Weights of a small transformer language model.
Size: MLP 896 squared ReLU, vocabulary 1024.
Each number is 128 + 24 x the weight over the matrix's rms, rounded and kept within 0 to 255. Layers, rows and columns count from 0. Numbers have three digits each.

# layer 2 MLP up, 896x256, rms 0.0516, rows 575-629, columns 128-255
115147093095122144169136119111158130131084131140109117124116093145119117121124109119150134125119154167117104092122167098120136129104115165105143125162100161112145138125139125140122127127116103116142118185121108109140105119150123103185145133091119132135097165116106139129147096109098112122137121082153128122180090115141121149097107095154104121101120158079154150133124118177097145149074
170137112126102107138098077137187148105140130080097141129157136114140136128097116119138120127136109155195147151121158119135118128117091080124123161112147091081103120109105153144092167075147101151158111121119127142101149128122140136149100142128147121129097120165045117125117114145079129092125141140135130113146144165108107144135141146088130106148149124141150085100145093127176124100099
136131144134163130131111113127158119129125126099146124135149135163120169135109140146114100124076089159127111153095054178171110116079146105142106199118113130118111170127172079084089139111101115109192169128139098103184136118127153129132094108133114152123110122181116129094109127154130121162116149120150123164173147083110124116161120082077136115122171089143115116119093155093167130153185
097105157121168090110143121106150166127121122141115160109162119154068135155116108151106124082111077124107137147141111165162139124116114125137112136125124146120108120151100133172170157117126123098094118127168091155128127147141142152123132138099163109107120146153091090111142165129126095074132140124136132119133114181164153109185137140129108140160096151101125133131135116138090114119108
126144098130121144136096123147121101106132114128118121119098116092119117155125121101143116089105144129129113144113118114166124118136139113118098176134170132100116106111123112085132159167145168089097130118166133121118107159087120144133148106126123118143155115171114095096118158127100147102137127140121101076125108132153132123142151129120104144148153136146128118129157145130130110107155
169146174129130166161085158103096105097159146138105105197093119150126112137155134118121084126106122125136134162098117119148131108090146118091147126156152112138119123129103119120157156129093131118091160120190119142116137135127122187150136191081096111142144134149138111104101172092116138080140085143136136089129138163108117110158122127179092142150155130152127112143135089120112084159131
145074159115113153120109108087127172111131160137148150114140115168129169153135146105142143085132144182125129136109063138172090116108137126135110126178122148133124130128088147089120124155139120145134126150116091116132150113178124105148134137114120144123105122167096083154146102138117146119138140091105097116123117117122167110133120121134117113122160085119126147122163135100134131164134
147126122098100146088120152136127091156088165142120115137147079158173124103122104094165118108152133130115161106097131143104121104089131095127122124085143130144126166115137088125133106160123127152127169132176144134136127142128123171096127142111142119121128124200137128099090172135109130153121164133109098136143124167111138160141101125157115137123119127110115139131141138121132118164151
101125130137139131110138106142122151125103124145159132128087114152110145146111139109133146065142112118160097170107135181138111133120110151100141174154133121118059137099152102118135118131128120113170146144094143137168152152110147125109165130145197111111135117134122137112166130113120084131113165169181100089133141126153147111164151115094128098098122138178122114142064114168094140085138
147132138132134154147098117152159142124138140136086086122137124097118158103136089135143097112101085126186094124126129131127126101098100107148128193130125148145094126122152131120107125117156143121146123087114118089144105147123132129147155117092128122155152078149120115100123153114122122122108180151133132101159131168123115137163103138136130102136153122094102122135107104147148170116137
169110119113121125132139120085117123127117186122097124129110101121124154134138132127114061123101126161114149143091102098126082129126105107143111128166124123101106134180148128157193167078079146144129099111090119157113147089126107122108141141118131124153120153142148126076111125123126133116107133144145154153128128138136094140130149171144122113108121091105139177097117108109116133108139
127143149144140082109151131091135150130138110102134107170132126121128103150134141126111163145137125146133127121120130101148118111125117110137106177165110116135127151127119113175135102158140133161182122106175159112147146140160166162111130152147108129109090103123126138132128166078120063107136133127111156130145170124099097119106140099116125150133121085109131130116138122150120149102093
153120129111172125126142134096161178145117146106113128162098116120104150154136098129127109134114071127102113187153159149145108113117075115141144169124107152150127078131139122101079157100104113137116133093173142141138161136141112130147145153114164120116107162119077124078128103092107101127154149154148124113133126125154117092136138118079135146103150177110080112149084137136155087128112
140094126117120144113108119117115144133153129128156107128089137097111119142155126146061108111145090161144111146131157121122148133149093094082124146098188081117102126123147132106146152118078137111136134105116101151125148125155116124085156126120128099097134110082099089165135136146119149139116118100112117097141092149094177109123129125111127136145126129097161131139140126117120130082102
155104163127151134163147146112097145148144127118127090126140094115146153088147100123115104158150116085114147138103107173116121144100098122083154129139112165144095149192183132149133103147142156136136155144171144116156143143133134139124117127178145114155105184100139114114151118145107104095156148166123135114097111146127124132171092123114138172103159118127126120136102114112139116142118
205118106093103128126138123080126120126183185117096138174069114146172129119157085097108162123138131172109115116121098125126153099142139099114129112142122134082131115125105152152157108150143128125105105120111152140167149129108122167135158153153155124131112103096130120151122129127102074156109136122118152096137120151148137145152122133135109154139103166114116139132121109141106126151090
083092133163113111152135147069115103120115106071127123147107074141127109137174116108135091100131138104148115148118149176125131085111070127114139102116168162143110129152088156110166103138108140157167153140123130118143110121208103093076148143103106127113099131119086136117125122106108119164110152171140107145090119130118113134103133143142137131134110100138126139106146117188136142142108
122114152125139113091080154124116133136141135136089133133137078123126149105144073116091150158158119128138115125140127163180117144135125113147114107119114143100130161145141134133135127072107114132098149097137125085123157127150148135122160149160111113147128164127120123146137148152124128078127121145122136128109070178119135115151137168141070120131164089109126159083117143163140148120118
115096076150125141130098114089099117108113139142155111122126141134129140120137115132153126117130139123127135116149116124118162122133114175144126103174131145087122131128129153143116095105146163133201128124112126142160144133155121127112155109076101142093137140120120150128111091120113128127140124160138113115098150121100159166154144151178109125131102133122125129134095161190129131122119
090159113103122123115127093108143134106123162131193106121143112155072144116119146108130099079124111159125072098118158147108124141099131118161138137140133143130117164113154106114104117152146083160153124121138091154143150124171125108113129117132131146126158149096142113178145171130098112115132134111138077132121140134161142115157113140121174091138137098101163157113118162125131138147088
140080100100122144142114140090156130162085148110139135155126105125184129150165108095122093128138129174111131092117128106149098109120116097130122150102138145129108133075141110156129147169098143154155143082178076145134160151121145135088171141148107129122127132110088125146111123140076124067154077128150141130127117096100109155112104128128175120105143092167173100131135139181155111166081
105135133132138113123114142086152129138138148135133125129101137160111140116175122138101092108132139108160100101111142098136171115107126111109134124135158079107131124152096098153147109143121150114147172125158112098123150173143158148133103073107136119140108108123109117106129101120144087149151102154129138145137147139096137101137121125140161154157160135107088124078144130131175108128129
164097106158146174104137131102112138141154121096092072126146127123112153128142101138152148153134113127175148131136094140135134115138076086115120113152119187151098142138113143138159098165110138149168132156147139081183182094121126142119144114127112139161156089119156139100102163083148096124095085133108092067149128139173137160173148122105156103141162127127102148143116147136118130146147
147144137122154173116099142100169133099150173109100103124120142111114147107126109153165128125115122138116098129139101105171115116132107105100137090120162120133141184160113131141161102101139100163121135146142156113132148135141122143123112105143123091136093119118132121152136149133153117115133111156134120109080118122141115103155129107116112118171136123157140140124143111150166131124118
134143140164119144114136120135105127139159151114119136188104079142123111180097138123110129105152129138132153106103151118110098105121070087110131155138155115100076141112140118119102168115102143132144156124154117134148108135138148158095112096117135115178126126161098124070160169156127090117122101152155059113140078154125105114162162168155097095151160138140141152109126150152095148115122
105137105091118130162126158122136113126149140140071144151113101125119128143149067138173152099129135118119047174079153120162121097129150084140112137133133086125130108150113122115116124108115141157135121119176135094139185148117142086163126122150168118118148144111096139167132157154079116146144124126135118138116137117136170103138107151151125082130163113135111156133106113161158116148116
122092163146166103163112160149152135108118165109084102172128139096100123150152101106110113117080132145124150142134152132123120074138142102096132137173166100162123152173096104114152147154173113138136144089188111120100138156099134181119105140113082124125147091124137104129105177132102067151147090135137098122123127120129134112153117136196099095173106105103094098127094146148161144126154
148151135119133110077077142105096103149133133093129144135111138120086193122127092109124104159121138127176117132133142134154098109132121123138129209119139107125119143115123110070149157122129126142130156082149097186113147137108097112175104141156139143101142095124119145153146135141134130093137120105137118141111136120092093159123155162121162117169132134095126124076148128157156080109169
146118121088142159146113120126168113151164138117112125135122106125113114152162079089113086156102141125155122168131117132165098149144113114098103148115091110098140150149136129127105136091125168125115157138167128126117126152115146111122102155109152120163116123149129088106128136156144094162157142126163090146134140131111150106116111160073106142138150156120134114087079127144097164115119
113060124141134160122113086119162146155134090093112123115101143171121127125112145141099143121150094126114123129078145098133181148138091109124101110113154184155091135166157140096126145133104110162186115131127121155115199129132126109109074132120118138096159138141117163123147097128127104082164108128137134111137117143083187138139121142126116117081090147129178085136089129127159117117092
146109129113126110169104136127117121145139127124136120104099139147127142119127146141106121127148113085120131138157101141112088127153081108080149165147167096148105151100105135149131142131073099079122158162142152141146141144148133158127120126150094088110118123200137155093180107107135094115148146125140111131132154152166149124110115073145121102104118148140094103119130104133159095163133
174092179120110096154119147100136172162154114093118128150139139123130180148133108133145132146126113148122113133106115123102109110087152097097139145173129114130093109137130094098092133144130129145124127074143151129141132135102140123141133106147159144125150142105166112075127155108083073107120136191149123119145140117196092107164140107139128155143172130125149137146141121177126142082132
155110134096147175116116150091164133119128147067126129122109127143106137098164074110121129147106119139111091142141105136188102124138147132087105162151151110095128148177084117129156086130081146125168205124134152142164109126147115136175149108153152110126142106114120091141172151123141089156130135092123120095129110152088114119166142160104088090156124093143146141080159128122139088124154
140105171130123140141118127140126144120134127143175130119124079140179136138114136133090102129153113129162099163131138134172126118143112097142113104149129148166111115104125118114128167119147132139104140114114142145104092102135133156139087112111123115111141151087108168131157123116097132141168128099144074100063106149106121162100146163139124117113145090120112158121147124162131128158151
136127117096112174102130120121149162129135123117119097112107076132128168161123109141146134115116101143179124128096134167150097151112155112089164132165106121131119129130145157105103148118079161152143095120112113153115108117157139140131136092162106122104107102118143091114104177155114124112175134059124084128123130117106105133120152127174136097165120056100160122129135131145109107131139
116127135119134126156106182103162117101144134088142164154126095138113184118088082098134128101115137123139075154050151135133129138111155097119103188091163135155118140129101130090121120098120150106183166114156125115132117123136113133110127136130144114147144097149149167125149154139143113141107152087121124096110172121120126089169128121171152102121139141122099111119144157115127138159146
138152165135167163128133175131141108155120102121079125108124143142127123127127115124140131135079127092090133112087085121157180110129147146121120137127112081143129187145147096150127112162075101165133121128149149088169138147168125104101093135126129139148169126125160130103125098134125107150110135128092093114135159127133150106106118104133108138105140107144163115129103119088143105152094
116106080106179156132110146087171118083146134148143086106111067142137146125153107114126099142132116118143112141108099121133123172122159078141162130112104150156133148140144130118132123155131144102125121133135109051162082089104138181148116097160134124126118168139139112124122176160120129172147094138148104098124117125097129110123124174110078123183122092137094097090144131144127158120127
128160122147105163145106158146118090099106151061137112135111125186129136161144085081140102138125129122164115186124119117106128153130140164101124188115083187133093128116123130119128112124146143104162124148165120126121100111111122075162130103148149130147121145151123132077144180148075122132159114097148134121167135100121104096131155138123132115118108154105103156141147152134107147131141
109119134154116159128146117099122110100121172154152126107133089148123125148113080097133126147110159114110103110070107150134109128124096154099115140139182132153116138152128126092121047157157155140151138067113098125177078138188150120121077180134163075149154114121154097143122151114094117138171129084136099157113117167136127132187146115135136081135125061150159127131125119148185094161111
150082144149121107062152147151111109142129112083130072129147109100154114107130106172124145125139161089074080159154150122144142143144097120154108142129121148133103167132109119166109105093143119114133143083130152158124131130115130156101139144145147114167116108148137158129103172095095123142150155133135124098125125124162110153145122124151118120108143141105135085145089153154139138100118
120135127070108133146119109106132177116110098131113112140087129132107155132134103128154106129136128133138070123111142107130137128126094087108148136107123126161103121120166126130144174092129126161115125148131150133125155148093119148164097122087159153086126160129110155162096145130091116165139123099132126138082110133100112111095139168077095122146111147086144160120124139166131094146107
078127132119131143129138125089105138127136124121134110130134118148120121176157102128132112092143134131143143108102125130120137066110116100102090120141148137117072143131111128102134121133099124108137142130132131137122103117175140099120146127113137077117098140173104128112142103087118127103139104132104090095149060160098156149148103109093128135102146145145129073108114137122131113137164
127116144115136133100130150126104077108159098154125114096075148139101133142130115102146086061101126131083125123097117103144143116116124125149133142123115098141099132135162121100154079126080091129136129126200124122109178150151145088096115146148147116126172137184146150085138126110103115121132097137135139124069139136174174174138109150126101103162129150140127083123123173088152143165107
159129153132133131127123105095149174136117124114132132139102129119131144142132107147155058077124155104099089096153126138142115088154097160156135147152099095126128117134105141149101125163155092192133136114100152144151117093120089130104094159099126116144155091138159114152089103110086119088136139144148130146129159115119145146105094105113092132119139156125152126115150117092161108148097
153089142148135128111130173140128113151148151082073121130124120111163161139160123117137128140109123143083113128141109111175143155120146113105092165142101119116127172140132104102140100132079112115169140069188139115146128140120168151125121148111136056100132131108140109125180174156075097143145113133119151073121107137146130143111165092163143133147101118104117102085142117127146157087118
150099114141101134157097132098157128121135092119130115143097147201169194140157109136134119078137169121151088201074109164116157124146150117116117152133154142126111108117155121141140146118135136143200152112141114108108101125147083160148158110155097122113167119134131142093112131099122102097111144162125133143163147125104119124151117106119170136126100151131121131147152089147124121108141
138137162152125151130118140154131096094145122132140116126115134122130133099126087132157096130163105184149137141082144114105137139087130165160064126128129147117121130122091121105131084098130142125163116146149153122189106131128117160132138108131106119125124141163172069138122100108145098113114144095157094148161131142146105161174117157135100072122159103112129129117121115123165154106153
122081134133093123092124133081148137160101151136131130096111073151140145120142117112136113134125117089167132115120144108127125147159102105114118103155157114110125185104150147131133100142094134145153142116101169149106102096144136104106150121142123105094142112162099127156113134120121128139150092128117120155158128170102108134182141152096151147141132139119111118067105126158133096116096
099106153114108127128081090154100154128107128119121142185156123079123147158144150152118175107107098121112114170122159119108106168109122118093124160105113158160105146112139150125120107124104087154110187117135133126148141102112089142159111128074131144130127123121126091107142157130118131144184144179159113118139102168120175126139104115114110136123109148159094166136103126160177127131084
096113089133110107164107117120121166120096183146122121161139102108136142136177101087149138116046135074091127100105115150167083132106093143155132136148136076133144117138180123113124176077174165126148100115105114116156135137132121146177074126097146098125106105115119119154137151134126117097149146139120105159119105114092198107097151118161148125136147104171150103101121111136139118137123
144136166094136129135112096145177116107156100102119130137117108144124153151167106140165143113096141131138120114080118134146134109144110100127115150127096111156099102125145144136109126121106160096199137124121144149115163112156171117147160129147169107148117146102105125111149132103127132105137149150163141105094146101162094092100145111112144121138129149124130132122133157131130123157157
178171113140144126118146141128128110135119099094143110131136131160166113122116106075139136120151132110158134183142127167101090127149124154105109111142102097085091143120081167124144111128097125164095114176124147181114126138125142164103105124100104133126113135131121114140129153109141104132150136135151145087097098159126082144094111143117094123170168140107119122111148153107138114139134
139163143139168131171099176122129100163161110132061112129133143090117167185151122144178129127116137103153118123142100127148092130141116107096116138158092088086138156135127146123163106165148105106144114118117116106163171131140135119129163154120153116127095126097169126134138137152087091088127106137155114124123137131121120114124096113134091141137154131126104140033144111111097103144082
119121110119112146082137147143138115070133093113150149091104113117125153116161159146135140097130135132165148121103106149156144154086104073099111134126124093150098164166129104150164140145114153133109131136122103131118129132153146163146149148113106113133132098155109108179130127089139122101179133097120110085135100140133142124092140101126134123146135135154128089124071147151133082185107
# layer 2 MLP down (transposed), 896x256, rms 0.0537, rows 575-628, columns 128-255
119158177091109093113163165119106082121101161114088109098089143134095153124116161163142153131107175098100113125164115092135133125115106107100122143127148103182124115148133124139126096132117108107137158107134189131139060144110161107092134162112138105163135106129180169170129127125180155178137159147159151095141126129141109116082119146121143079113114111122138176147123141129130125118125
145144136151125092091144108175166150159136138115115181163144109107165155153099086119128125136155172127113140126116141161121135162153151156071157130134135120104139133131132172141120057132129138112104145107125128099147149053109101109148143091160110126110104166150088118104136144170134128118108116142158138163091128119139117126053197117136131151112172125156138132153108133163110121114106
148168114179213142148144161110139118142112134137130170132148156106126143152129122083099143115083160081147128123137126111132111158144146102136082156162120129172107151135130171116110120150113112113114137122100181164127162131079130109101129100154132127131119146112120103161146096130127117179142145126103162143146129081115129082131112116124196115112132123192151109110121158111107102154098
133111137130201087090072078161110075120113110160105135128120105149162146142149076105158132155094134140157115124071124138096116120118186124180156114113122118156112138166130111114132163150120104084127136139106132125107167118117109149155096128120100108146152171110160148136161147128145154112136112101184127123177166117119103110153113151142132130137156136110127138137097143186100132137167
083144153135119144112120100110116158134121115121105146091126121173154131094135124156105102114113161125100070115113097086143121145152136115094135106106178146111132100143119134154149119127113106102130152109158120140119133136082089121136101133113146154131106148137123107140128152103111108124124134135128079125150069149131092142138123142129127130134157123099146106129146118113133128096079
124137091145100107144158112115123101143109069125127138122126150134105124119134139139136097093149135145092146116159111096132124097142110089103105130134142162120150116156143140174132125085139125087101133120143172119127114158146087084116139124090153089082135115115159142089120111131091144097110120122096157134149112146143099131137157147147141104123120120086152097167127131093126113118138
121138119092165147127093130129086129139118128177124134184137124179139128112137125128174128157082132114141083142117122171138125083118150111140128157115089109139109115134150088106156139125099161119130104157155130112100126132168127117143124130131169109123123108139113108147121141139139081161116131106132129105135106144140122144142116143130107155121141105183122090132150133121114130128132
107103113125149160138109174133132094093102134093134131118149141140128133151125145133148118097136182146122136144095090140121153097097109136149102116139130158146150123112130106138136182140096110101118141139093137174141167141133141079126117133122175090101112138100126119136136135137124178160137129119139119108154135126146080121135165115124126126127148125155116147108168139080136094119142
089093189105122138165122138107125129164096125128134115129142091147150146139139135109133130116120121143122130100077104124140144087113151124149190104139103131153066131167220159144138126145144170127157120191090091116170137090097146141104140106132093147098138135175086114119099091125162135136124169102122130129144133116167131116101147107092125141157078097139105077156146110146097089103135
184144139132141127108093102118113130137174118171128110112125116089089137114122120099140101129159157110122166110085110123146136177093158143160144100107145102133110149129158128108137141090088130096127150137116136099107072123147113159100136129132162146165174150145169108105147106187110134137124121098118106118133136116159165121160149102128107131136121115140118134122119138129122156088098
129088103140122127101142146143120135197106137130112149136137099128140142143113177163120127118126090147148134114156145144129126138116128111163108129116109095141161107112139123118138116125144074123135142119125122112139152142122165133135119157111082104113128132142173114179134154077127144109142128109149101132161154101140127142069128117077121104159092137128142118126153103117130149140153
106120117140171136124142105116121146123116111149111170107136128193187048132097129092140129132134144145087103113127193115088143150130131100141111127172121158147216119136101131134133106124136153147090116093136125106125141119130112161132128143093101136128111139146136145130106150132145147110151087117139091140133117131144136120143117122110136102110113142130142145108104104149165167106127
123147127180160100127183156115132145175115076098117110140098144095151150129090151117139126134107106126111111136118136109113159121163154166136109115111139175107218136118164114119149074070095140122138202150153110153123071131127174112120121113097156149093085109119118092105148101118148161117159128158071147147134105131111104121118107108163158137122158107152123104114106121133138095116093
135190110149117149140105120144126133114157151130148123139120129144111139138178116096138088080158157112137151117112104134142094096104123146107142092148125109140111153110062148110138135127138084124140084116100110119141092148076099116129102089122142155114173149147163136134131108109109147181106166125129119153151148155121123128160114094108115110120134059143133156124143108081131089084151
137134172058125118178102128124171121146120114107160127109103128127112096129104100115131138153181136155108098137096145114114161110128168126155108110121124133145149116140139139123154148134127128123119117158138156110163150122121143106128146082135126146124063112108119150114163120120135105140139119107125175094152118111118112146140128131147177127124173113136116111112145154114089124136128
099115167136119129143119126126134143141119104109163091121134112116123134107143136142150103087121145130143127173174123088161109144142129178164142095134113147167142102153135155148154161153127138076129150108081133110124131147100144156097159099102113120100117166128144171149102128102150091137163159110118149159122165136131140163096146103157132143117088099121133155168129144086111103121145
109098125127147128127093170155115101095155109061143152136157149168150118155089173120091114142113108095089152118093149135122163102167171150134118102101134138160049138127156082091080079123127098085101104099110135095151146191113112093156151153111129129145159106117136165105141136161173138118125113111133159104146111106121126134141147148112142122111115154119157100120159161130160157083119
123125108166145130116106111129118105135167138101105138102181103150094157113102104118087086120105103101152118110132166162180145124108116078149113108133111128118180133137133160136123154106129101130131128132122120116127128100159155113127144139137132146152105140106124123150161112139151163111103121173142164087158126146116123106123136100140124159127120123117130137138093147111154139114163
117119119089136152152142136093133151118132151107141121105146162163152120138130111139133125143162167115141119144173112134129094147138097099189179113093145139118178110105094141107106137128136159089103128095136144146138103125115105124083105113153096126047137132148127118152076119156117093120173155089136137125133127132120129162137115102147128193150158095099103096158156143131107076142149
127118169144083114142124162131123116159125127140127157139141147100139092135139141109082094111155083136107099183130114117134127181191111149121140128134107138118198109110097153148130143120130137102098112116139107101128113139114134163145138134155102090119169148102142179164134146174100132120093154129126169099107085122079117133092135155146125100114106136111145110104143123101122145094105
123089166157148134136163119144136117152126143156080081140138149119116118186122127112126179135076120151119120170118138136131177090131153152123068146141149161132140140153144120118108124079100107142106158153147081122159175148138109112099136163097125160079139140112123115114142148141146119153077091160144142104133118148167148130165175085119124131124139149098103173130116096112117127126147
101165151128174104095112124131128131125146147121103172126135142141139153112156150136144129136094159140156111114098153117138132111130150119139143173120125134128151138119086132135178117151117159114098144104134122122150194166115143112176102130162119162158126120129143141128153167145141171085118081095134120126137149128120128081122128124077143159143129131125144130123127166156208096160146
122127110155135160126118166130165136122128097068153101147172132145128113123109155125113113111108080115132137131114142111106160103148105174120105112186129133137141081123096135132093175168103134108121129128152126132125093135125145111134117124116131090111116142143133110087141122162135129185185130101086084150074155112098100162112078146083182109157170158137122152089125159101151170130146
094180144132171123122105079121145148094128118163141131070141126149127142134143159170124141141106140150120130141159130136123172079110139105164123119150129180184147166155107127144130142159140146134145136168124072094104164131127161164156123098121137135099157137112089120172126130175158089122136109140111158105138141112085131126135099146149160149132115114149141121135109117131115124114125
149102142152111118139129114132106169125111128115154142154112125118180158072174136097145144156130179120094145122143118148104147107147090126155117160151140157126166133147067133117125147200130121133146084110127150102155120092097092165117118099152200165150110088115117123148163138102128150165119141167140126137163121109085108119176132140142167117119173134138141155143144134130126185103104
125117153137143162112166118152101118101128133113087069092121116112133145180089146086130118084174176122149097091152115135136135146143137099136128127109119130134148148133137146123143172135149155132119087111132143118112111167131165119123108197138155131130169096115122148160174131092128121143114114126151177070115147125147156120097144128065138096135162155096122112143106108141123124139120
139130129067129145096102140150138105179140089109158156146143180149105087083125077143108136146154131118123130179146109072092119107151150136155134124152115168131144125098122127143144139127172066105137159151093119123142138130113133152157116163142136144184100089101125103119161126110101065097140081147148150103105144129129155126133120088157107095143090089128135148130124102137084149087137
143153138129124113106139144151103105119117155132133148098131170151130141090080150125130177162105125141128134129154133116106104143119116120152093138091109159155116129074124084128172139131123125119153118110119146129126091128136136100090115076142098119136075098142130116149120103109161130111089159156170124140116128137150095157116132116147164152129151138124125103120150132062105200060114
109145116166092133147144098156121104174107171108120105104100140112104086139115141168110119136118119159142159124114132133119129138141126112099103125127145133101170108109120153089114114124102122108114121105128148110135118100146138126117123141134136111088129164137101119131121087103129110106101154143154116065139110145141150147100146067142154104162150115085135100129090149115116119121132
087120115149134127137095197160136101155134130137182106125120095135171154119171117123143136131140151145129111162158137121126145172106139110118150154156085114142161134142135127131170092118120162135082118123128153130129127100118133134125115141140122151148088139113141137126078150133137091174126118131128124109105108141132113146090154189158127116116133129158109126147133136117129094106107
145171140071111126125125103098129169158116137156121129124148123123134106091161114102144086141152148092158108141153139132082133134144104113097117148156131109136134141151095132130097136151098164143117114124097122135170120136119122171143104087143116094124079141189137155147130097146116100144120139151120130197085130163107109150120116134147148116132146156176085133136137115143143132156146
093085087161127099149108133094105152146127122102146109091135118120094144072128142099153160151127110156103142131096137122136122100139141177124077135107093174132161115153109145089152159103114133122130195145151117158119131136092118157150162097155158144095128151135100118098138148134166159131091085158130094163136102136146142091143130121129162134109132121138164159103103121130106150096116
070159131131123111107140145143137147103142183143104142111154178145120108140154151131116158110143119139130105129169132134125156138128102128128112084153117117117195090091112155145153146145111108129111127155139125134126133127117119130166170137138107141122139107117145167154171118108138102119121107099106139125128089149117126148110092128128104140082144122166128101130130140149103126142144
078151122124114070105184118138107143174148119104125153142089111133140084146124099138163133159137092078109100131117111105069110125139115107149110121115132146172149123102119184138150117178114120091151110105149128100100102160135139106092159141097145125104126151158115179127123108143109107132138146172113142105144103165151163085123097112097151116139095113084138117116119112109130091114069
141118147183117091140111124103124078188096089105099163136134138119079127161118101107157178169133141139142170096084107106142110138130121129121124174133114104119149117098082168094138141166115130119072175122157121154170158129167099068119106135106151112165159154117157124140125128144109111095142167158174179132133140118079094112138112113121091123138147148132109125142097139152155094126136
111117104086178098124109147120108119076125125168109112124192172137138155117106085103146124107100105103114125163157135159076136154110109096141157170166157162145171148099094150129149148078149109102116123152095129120153129138115107131106082128122120112122124095150143153127134144097126083094133176138090152128130127137127122094144120099112150084205122167131087152125111138150110125168144
137104128166113125104186152101133140177132183164171144105126152118141111117104107109149100149127109106129112171169152139123137144147079139161187139120142162160146143138124147116136134133113174171112147101116088126132121158106162111084113075116096151140092126141102145171109101122129136141134167114149123155084115088127157170155104118134116160120113080119109111123115157142104142155106
126162115123087112157113158130115124107130102130161138127210154138115096125117064142116132111135107153127144149110102155139136099131160154094106109171131149106170131097140214134132145099091144145110095084132117142139155171119099088120125118120158081138139159146131142142104124152138116086130135119092111099129185104109104114125096098112175119109112155110179111135110110110117122120140
121133138126103081187121046165146106138123143146110097134132118124110148099119162180125110135142160153141155123162155114154119163095126141097136118145216081125107167098141114177114131130165115146118125174130155131168157099145141101149090124134131149106199154093119143124095134107123137161099120076156149148158106163075136135118151090132161165137147122152178177144108099131128128108152
099158157135154109153116112109125119147140096160134098107162154094144140115125142108121161149098108164134156191155137104157129110131109067130118116133134129147155137153113126175151123171133136161130058173137151118128141061138120124079153136140140147155120155113078095138121149101141100107162135124135117125157142150117118115091124093184142087081158125125171144105113131115103127179133
143156155088113173099122105134143094131137158144138132109120113127123176123124115132110116113142157170139088159129147117108133150129112139132165136097120129129141062143155145115157121138150152141146152138090206171142096102119143187178100111099179120114126133077118094110101152123112139108144100081111132139090134186131085127104101147104106146131135145128134143118132122146104110105132
116142146113110145103156112105106114138123103110104108149150147126128143122124129103193167095119169109145148127118116157093120095093139156130124156146147117107154177115118140148161111117145127091157137135112157123138125109174116125108117157157143111153121141138133100128117110108174095119134136171146088075141186112122150087183119127107127109135109167119114140151092115126141126122106
110130143137127131153130123149111147140128145105168112086154114155129072176163113140119134159104092139145148116078120141105164107126133107134166124117117122110171191096137125135134152114139119161139110097110139084136127138122120183153096104115134138136142130167130134105143149164124117176128140098134150126144108123113079108094128106166145121132179122127117154138169103125143154109149
120143188135140148110138150110115105103130115082174119061126100175203154082152103128141129097153141114108129109125146129167148140163105161084091132125141136126122136141134163128189154077121158165172139108142102155092138159150132134090122127145117086100102106153096143112139156140107129106150119155100091115107086137140070130125146124118144078152118108165098147150139136166127126125136
145147125110117124135104121132133102139135123128115130138111094127098162105152135131122138116108152128121159131120135162118162108115123108090118122133130142120136131159170110143143148143154128135143123140116108156104148124130128125141156149143130135116075140112082163125177147146149119096117135163124169142127103110161131113163130143120121097081130119120107082119120144143125148145156
099104145131117149112141132161140123150163146138135126120164175094153146128075136111117142110121109147115145127139159153149174106147092113157137135133137170105121119123147139152089100084102147142142145125111152121177139186163105113087137100095138120111106144094069132108151142146116128110152151115113139118133128180119125124103144080137133128091106187149138097116158117148112123116144
109162145118157102107141129125129141135090144142083094116129125141167115112140095101130157147108125064148139108153126106142111131131130152113175116082147131138168150132086147121169153118146105142127130128137124171121125119143109102137101180085124120130133135124143123131081101128148083132110154107143103105166128137109160092132095125142142141142142130105128137138106093080122139179104
090122121101123084106114123145146119116147099149107104110085112064093106088144142063125115159128140090144130145127115130117092148137117096146123145143108126102081114147159081116116107136142132105112104099132123147164155100127170118120103095167133118123168119081134094173168155163136097143084113110153153161089125137124113173164119122121133099114129163158131117121119141096074108148101
153135095121160127146106132138105114117130112131121156111131120153103141143135147159154137139097108130111151115138168137149155126104114137151200131124135130138131112116109122104174109139131130171159134164123153161160151143114126148137130134167112166097150136106102106150121138123140163141130128146115124139132137135138103135129132157174127171105159140121126133099096107122119108122137
088128125097135147145109091135131163109082152148171149093094133134184144107124093142127151158133183137146083142140134104124142179109102126156106152146070082160119133151137106117125136131090177131151143155129086118095135127086097133183106121152121155138079115112167175140088114115146096173117118118122135140132112139121123168110094139130092118139095094120096173119124101121132124175147
095138150103122143152138135110094144090123177126152147130122129128085107129112155135123125121087107066134152133147132102110122161113117121140144118102114148113141138088116091149127132082134126086118154085159090128156101157124114111150127089104131170152164108189117149104130067126171117137130159135123145161133111129078142104160112151126152110130133114100121133157179152164109138154049
135134182123156140135121155181160148141128134138127112169128105118115130133110127077089135105155099138094092094131139128118150133145100103117141110114119145162146120118104124132103109140117079146127119148177125122140108095098131096143121115129127120107189132093118126132120140117125131144105104118156158086139110138130170098137093090138129155129147110117147113123132126187126133132139
130140140128144147148140134141126150131164143148097117144144140130166124150092094096152155214139149110169151185177148121112122149148104133135109136120123125116118092138109110148124126123111147132157149123113089120145120140082127180192105056128097091133140110150140116090134155145129088186133111108144149125086149101082155177133106105142086125117140134151097118092154153126128154135166
068068139128150136147104107120117131110138136157129100132133139120159177116087140120148144088143131171135175137145135103154169126138104107139088129153153157142086164152145134126144104148105122193128095128141136137137173127170150139124084164104108149149135128081078168110140146111126101148117117092093117113144134111098080142129125091134153117135142161124109131130133090118087141170069